config = dict(
    intermediate_size=256,
    lr_head=0.00595,
    doc_mask=True,
)
Each number is 128 + 32 x the weight over its row's rms, rounded and kept within 0 to 255. Layers, rows and columns count from 0. Numbers have three digits each. The size before them is the row's rms in percent of the matrix's.

# layer 5 MLP down (transposed), 256x128, rms 0.0828, rows 190-206, columns 0-127
102:098140113123179112071059114179158148171100125134147060128117125115157118150136136147054150081202134131123120076139085126131097158103110131166150118116086107197125195128092117155123121118118109116130120149125118152155176110143092146150161111077109132116023135125142097073051114120097149157104182155101133155169122106159127146133148088154156094133083132174069113087121182098139104175088
098:138128175178146090135100174112040134196077068126122186132083180106128161122148163125136188176130118141167177138148130109142141147127150157063133128151091093128106139128133086150121187103109120106152125115128187119097146087157079159145124144157138126143113090135105118116128124122103087056124112181128132123077189117129200139107159065145096155141095038151099066120141141110130090106120
110:139120142166108103106082120137148118128092110129133104152134119055047090086133112111124126126163160144143174130138165161131137036090089095128147135118146164110133146100064103154092172129107119097104084128134200163157122063119158083183097125140122148121160096115103185085155128111144107124108074096140069137160107161159116144195099115142135137075105129094093137132103030152157102053114
101:145172094106160144146154108155095095110118154126091083143181065097105132115139147155155091205082183115121114106174151153179155122122089110085142170069199091098180089147127198152090130106082105162194110090158127156146058081142096114147142169093115102115104154136113095112153072061130117125134086085129054129108174162138146126148135116142156147105127117154145103136160091168136128144138
105:084126122113195104115136140139123135085105143112129121113157127166110125161120125126133195171133097123164147138170077199127103067115126083134121170112084154131128106144067139094140150166102159195212117179124104214135169089119098094163126067219134136156149173165123134140088077131154079086146089161140151182075095114139108101125116064130176135097117130124134105124128117104110110105148
101:111128105121179112130146094134134101127132132140088148124068078119119125117097113116059126037050164100080157114128132149130171157129139100094122183100168128155172133123134168147075138098133166142137091111139145100163092137176128199135159149132171157168090120159147129077097055147078171173078101139103122097105138091102119141192096160113105093119153176158185122133129193107132079124077
101:110201120165154129123082120101138102194109148120135130101190123121124143132144151153101152073126072074096087089126047088126144135111149157148114159102184099116128097109187181099135083123085130184061123136123091101119147096118098129129132142139071110081119143128192097115123109159055152075162165099076104107135156122136126189152125135174178121118121095058118128093125076139156162145093
099:153125155204116102150077173097100138161126076137124145120173113142143125181083162146128126118074136110129153157094171155117114097111155140161104122130093082110135110129169056178104157110125130176109121153120160140084107149146089121110112088155079140086197177114142154131149089204192106107136117184129114185145127126120109103211146127188179094152117139097223110145125111129170142105111
110:115102135131129126144150072144108078167065121135077110129118141084128147132180149145091141143120108096164087079106134136149196112143082093146122128154122057158131150096107173147036104143154096132136139119148177143162117116146148108079103136120184129157135161112139156206107125077089115134119167072143073054154133151155134118088159066105117119179095161186049137160166096154133120117103
099:147137162153165096146157139169133120162130109116147122093139194153138155117061153086113135103125136194129108121045087195147175085145136136081154158098207163164104138155129127139125114134127141109130120161145125151134005109167136093115145099187187133143129119118173114127143120185206167124151125160124085136137094121116150139088088159211165101083136102129113146148156150153143153122143
106:160113153143120117145105120079114138135124099117114130115123089104132091164160059145100182067090079162133110076169174131108125120172104157113156144123123125128151080078140194133114096159127138120154113106153104138080184119165154176126060092171167142099118137173100131134128211110174090141124068070133099169195167088145142122146177128101118088106146124150088194084093159187153106138139
097:110170120120099082117102118125153094142125110162149170133128088178075190165123143147105060102106139138108083120127094102085150126177131157163157098099106112166161145131117156132011113056141123073122081098127174113121103150151188081163152068121120100127132101109144100157131167136151103169080203104127128151117111183117068117075139171121162158129122152142147142143097128083115170072133
090:119136097153117134162109162172145056046111146157113159065134125126141225088096100182139150120099158133077106115161077172057112104165130159110142156127162123131150152156148145161134123145083234136168126165121123133114112146137142142149137153231141139157176171161119123127180123160151085150085115137170139125119120100160101147138082125129140155124156110075173145159160093128094141148143
107:143099086115087112038127112093109135137078202136127084079153204136136175145134061136137149062107118112119124160132143134140104101177111068140108130151105117112132176139113125106117147123099116130116108132132113093143151092146122131142101102123114110166206151093091119174153115117148137117171084208133104214138107178110117176163068126114131098138178151158100140089091124130191082105071
095:144122143057063153141138158150131138155177153122142175067193144180122135101185091089110162126164126115129117095120178118097095124145131164105072160108165109134160129104138161112166142121062118116144111198101132058091110123135099133113097112129071149147116113114050124157069096133061118152126045100133126156099129145163203102147112123144099109122094124098138068160099077101099129138147
103:163147086152072152126110090151148078182150137067128119081151124123099143074181155132149164166179108106143161122138129178137145133138121149189059081098148149099051135104108065183179104127135149136115146157092164154046110088143146103123156179150122096154081120144134103095148142148187133135126140101073141110104128122078095197115139118139135139109150059152151115091110055104127108132113
090:164085093123146109123140148114086167149119092120130114131135081143165152134094112098142126094127100167148106103100130141078120143125241098105137101071152156095076157089158137132150159154165110131123132110107066108158138146142076084110151135070081083178153104218106162076105114098147111172146139097058157132145092121115128141109204135177152112100146058108140142105089124080138084107088
# layer 5 MLP gate, 256x128, rms 0.0954, rows 191-207, columns 0-127
098:145151136104130122080158204128112164103101118103136184124089129100154128149113102172130149177081111122158145121106149144106090120090120120161130143150123130128124124137219109076110217102102138103096146095085112094164130157170098178117133137189097080127143136106117184171119153094120210138150122134155145087106128096079140124143150118138087184098115064234066116109080129123164132111128
110:174115118088110094085154141075114168140155095057122130196115080088126215135125084136122097123141097119163098174096149099134175164120125094113183112106128128124067128094110188128150125152100102134138066115098174103078088132124138145138070128124064152137125151149153135109065150128137158170135159072137142101179129158150211136149166132117124122058125140132129076071169159121137098108162
102:150152082086128110118203129108109143127118163106087126167128067071123140114152093100132124134129118166123132071105145139102175170158138149101093114126161204152078127162107158130156117103057121112065053127134089141091153101128114157125137130150112117191151177082103122081159107067084102200136147125137134111152138139125169076079097159098113113061130113099137122113085155135061106136060
110:173132117129134102157149086104091183143089111081169095109178104134132164117180096080129042130114112170161123126115147166097134172088125058064229120123121162181123161112102163081136146134082115148121148126116198134117118136141173166159091117127109082192108156076133129122139154142128168148122154126139173104139160124129214159120125125166135188072129088141116097147154104098138147112128
095:129117166097081092128127140168127108147116120094142113149117075100144114141110080085091075171177105089132181103132161047156104102170090139110205131144200161096094113155154137113104136134102191148116154109147138108168085153124128177168163135134185141209123150098112117173169130107129159147150168125136136069159173109092191105149061145083073149088147114161110126101132152126144107087132
099:083122090131132157129113096101128155130120106121143165125103130109147125077164139121088100156164164130134176148136134161160158148107122109183099163113129089160153142110118149122095133159131107113107159118115126114094151132129101147130144169152117125079090128098115240120105139111127143114196104140161141139046114107089191129085125144196139093137137043116114104136160231253120092123139
094:169148146142155174106108122161099174116182180100158098135140158165154066117158113139133175162107111140116128139148163126103119169167166107157122162137111129127131132180190143216118118189125160113129118150100163077136149127076164134203121086210138121120144157110134165121119153092117133137161097134116157107120059151119145165185242132146076082143101191100135097124103118140155129133119
113:157165114096117117121108062169157108123143120059111145197165122148141147128129155116090102082141074090170121147121145076099059177147125131123120141002173131151137120150062117171107199120142174108110117136153134150165150071136117111146120148154129135150142104100129130157143065125150103151135134162124187089139072054121114143194150131150155179116097151142130073113115120086142135121153
104:106117158189128132150118107168134099116116197124133152099114122187062023152086121137104115124118110129127151133138177091111129133182097141135133161127113144084127171157157135152095092098160094109086090082089091155144166137174137155114136125149113199080128120139160123120139123123089079181059093177136155085138131133088105160131151173038161144098095093145076129089083131090075141117131
111:109144181165157095126172105189169195104189075092082135106134169097153116109133166093113122147155161130107165120060105114118133128157137145097133145134125086152117161135127078128116181119163154123141127122104148164109204093118150122157214137151166132120160143117154162127189101162126100148193146156096099170075060145126132084094182171191071169151130098102098102115167130121098144125142
098:072115095144153127058137080123151158096143121135116124102139123130143127168169107154161121146057116171113167154194168154172141129176138143135124106115120102140106090117087124128149145098195136144111066081071119139140161122173105119143138078216113098129124146132184113134128096077087061099107132097128196126133077184124122099149117162161163059138180165178101123146091133159085139085097
093:162095141097102054132152144111178144126167167104169132127153159158162100154153145070148101135074205156120109120163140106151203155132105049162112112158132090166094112087077098093133136166106111110109121116109160163078184088183091096109123094148063156090129148126110117082093101090136123156184145039138150105121144138117142123063127117114113101100162123178130129137066126152122152118146
104:171157099120143062119103124098156148148126122133156096140136135162154171117100128103177174073099142148129116142116216192088093098161126134066136092164112094121098114066117118155143164122116083081108088190114091118165075066146168126208144114126176144152093115148118128135153140153074145182099081113055118165123141133128169128151130146153108094085134127077149102122092143129176093073097
096:125128147128124075107139121138126134101127162048158108127126098097095108125116148112121130094080149153166193148141179171084137183089124097105126041161104114155085183116120171182152199160138103062120183168155132082079145133149163117157115113082087179165107155116130121105121121071122135169118133085110099118134126118158135129174103180066106114110159193152122105088086129109089124117190
112:130098101099137082168166116114179167153118142102135128132141104069100145138118159062117121113131123180188130132081154133135125141136101090129166161108182132118139165099170205129144118071143127125156096067118164154085124088137134153115158076119070038155125126063110120100150137134067151172089144079161137134168111148098193146081131137084091123080182099175112076149167085130147125144127
087:148139113138131086177129161143128117107139140122127137136137160034146147147123114207135164089095134096128124116179133133086158105090124121155171188134090100196086150142133046136129127100117158131145151148065146131117149109173096194134140091128142067056140127091120101150098110161104111221138133142135147128162129098139125113132111117211068185130145140117106141139109087141083118064186
105:139139090095182138084141147140135139124174102118170129181190149141116173165136135148100056142096174177142135159199132104148144100156096121146109165162211168126151185172075134148153153100162162116127075154147097151124160133116137078137171165180118127148109066087160149088136115151077167143147092104081199161065111109107115160150120154109128117104196135116087114122134100153110107160156
# layer 5 MLP up, 256x128, rms 0.0864, rows 191-207, columns 0-127
098:092141109084096159049134121147139087172132125144176171132109123171165130184135112139163161092045131161171109086066124149120154154134107179116135127119127181141101097197129176124162140111166158103099119146131101086146188134095100127135120150068140151137137088117132091126085127113063097196144133124151143119208127117106085134142096162083159139103159142132116143136132161162169120171031
113:127095113147153157107128143159112105136156139098177120143198100108168111060139170138124108108117236140162130121089112189087148102041118169123128142149104140125103077093104107122136232089136121139125145134152190122154100111127143122131148137148166097158131129067136165108085142118130119159099196058129121128115165057149101135168110092171093108140143109075192140153136103134133103135099
100:181119148140103180159072191122144107098104147095197142097164116115076157116149133154126177137162146187137107121111154105136137137044056085144158126139077108121086090128115176087163180103112173141159132140132151117147062062140106069079149131085145082192142163107159158106100105136137131124137113084117068085109160149115124128118076116180141106125131142183140125142112158123106115192113
105:155191097111092068146183076127103117082142171136123082172146131150160132128116164110163114158119119144140128159165126125169178161154149090085140142175137197137107145113090154087136123188082095154169099114136145096142117142097170093114096108175118172211109064100087100130160150151142119199131101073112134131186106160120172094110151133118132156102101114112086067168100100092094173091121
100:131147169127096084071132120067096112127080160096108112126085103083126199072127153091110143129128084089209162122053123115126091144102102122149124156182140128100137153166161164122147133111057081190132098086095147114136098145102178186110115139138098077195148106096172141120204115133138169116140142118104137145151138152125158115118070142121137076079082110132094089154165090118157104141147
103:088155144195114172099179174216060079149052084084132066183137130053167098109147134081121096066106130171145168116148156181102160143108127114131173118103144175112138139133136111127103172126112137120082144133096131097149125149149141115139104120124122136184150141084160088150176202172150115158101125151119173124139095134121135198165118118080118140133169103098136129185134122132113159125139
099:128097118174115179167127119093154136070103146129107142162091164124118117146171084155111121155163169119134092113148150106059184090103130097135121192187112160145136098118161118108130086121160081089142126154072096124123096127130134114075056093091141143149120143196169156078075166218148186188169141172118115114175164155193112148147137132091127118104156144120115123113112191147109087115119
108:106153111105151126137097126125117197193155155150146167125133195131072123132139122150135124143146131148188122105091071147128142142118115099137108126093186125138134112144183135130146070144209208141133153080110194104101114176113127149115135103160129114165158178182116193111059103068135086071143137173197131084078148150104162109103141099158116091109090126096124138137155075160134171118128
103:120157105146075122120161065125093084097125156155123141137145143139101067183118111129171145139139119139111072124106187079098128167179104084142151174151079126152130178127187099158134153162158159112098144128102091150160155139115163130135128177113149149081110114113111143176126113144082117232069112148075084120172119138128127116137081150046149115139099220118138120141081094148163158083132
104:149173063169123137104086155125138138205090127108196101097165159153108144133155142147172145074120106115179153203141111150144136110170115156150173065173078164174159102106125200156130133149135155155144129090114135096112122129102173115080170126166149037106157133118090147137190134150156144129144071125125144099171167143171108125097079109094159166121126139087166140139116149150191165135130
093:149136172083126175124170131142138115126088176096129126138119138051085109108121082208088146121110074074131057102105171134182067053128128167126069148081155187081079139136085115107147164132107176130056093129105122126136088142126103156132140126068133159134127130109145107136091063079114109120093166190164138157135107118164131174140136113153130111129100155141159087133090110130098089148139
089:111180150101144071111140156161119116082117138117171100097118170157165134099144123141092108122190152159073089093152131174065146089177130117139111071176114102130065140094086166162158074103084151106108123122133176147121130148083084183137181116161074114172045181126179140109154150160143086135127176089165119164145112195100101145116147100159146128135081089117124104152151084132158122138150
106:107094116125166149096214097141116135206122139119103096151060131128075146117195191081090112098128136089110110142169140123091122102161087078074127139120066129198088066079110196146159134157137141091127124162125084115091172110169125140083121125143109171127100120106157095139080147111122161149142104073154152131161169157124126212174081121117107130131165136138152127125105121116161085116123
099:152137151146163134133170129126127110141158139136191102058120112101142126076098127145095188154113123169208080078115166174128159114110097195122127189123156156115175193154148148109165055118106174138117108160109136082176164126123098129155139079105126127118073138093145124173079097122146099170140086101093121108091144177130178093131156153136123160096138108115125049199081128114098115152110
105:131125118167133147118127088116210150135166142092105063156166102096159116102123108104150102057203141132137181093126135158156106151091117098172115115188147094141065153067126101145145148069154119169141132120125187204106162136127119148150140054094166077135092177086153106160111170143108117146143188094103089097134175130114151129112157105130139118113090160127136195187132134113123172098148
088:138095116134103039106124169116091084168132134122111228109129113084142135171106136165121160133142154146079103104093111153136127165143154114148178108088121117128115112199103119093084156153110173146157096097123171121139131135109110110120169139085193117059145145157209165122103086097127102168083136180156107173097126154139106114093169087118154092201078087067132121133136151102125100125088
101:135099110139157145065133144147122137080170128108138139107106145199148162155144136120173093105099204041121118149133122143077155133117158138112110151120133114115118116111126044131118128085198112115074144131189163124101141146173052170083155150223136123094137192144183106144161148155132118108113138119093108120143105071109121099164158135173169089111131145200088118108086114121144121084123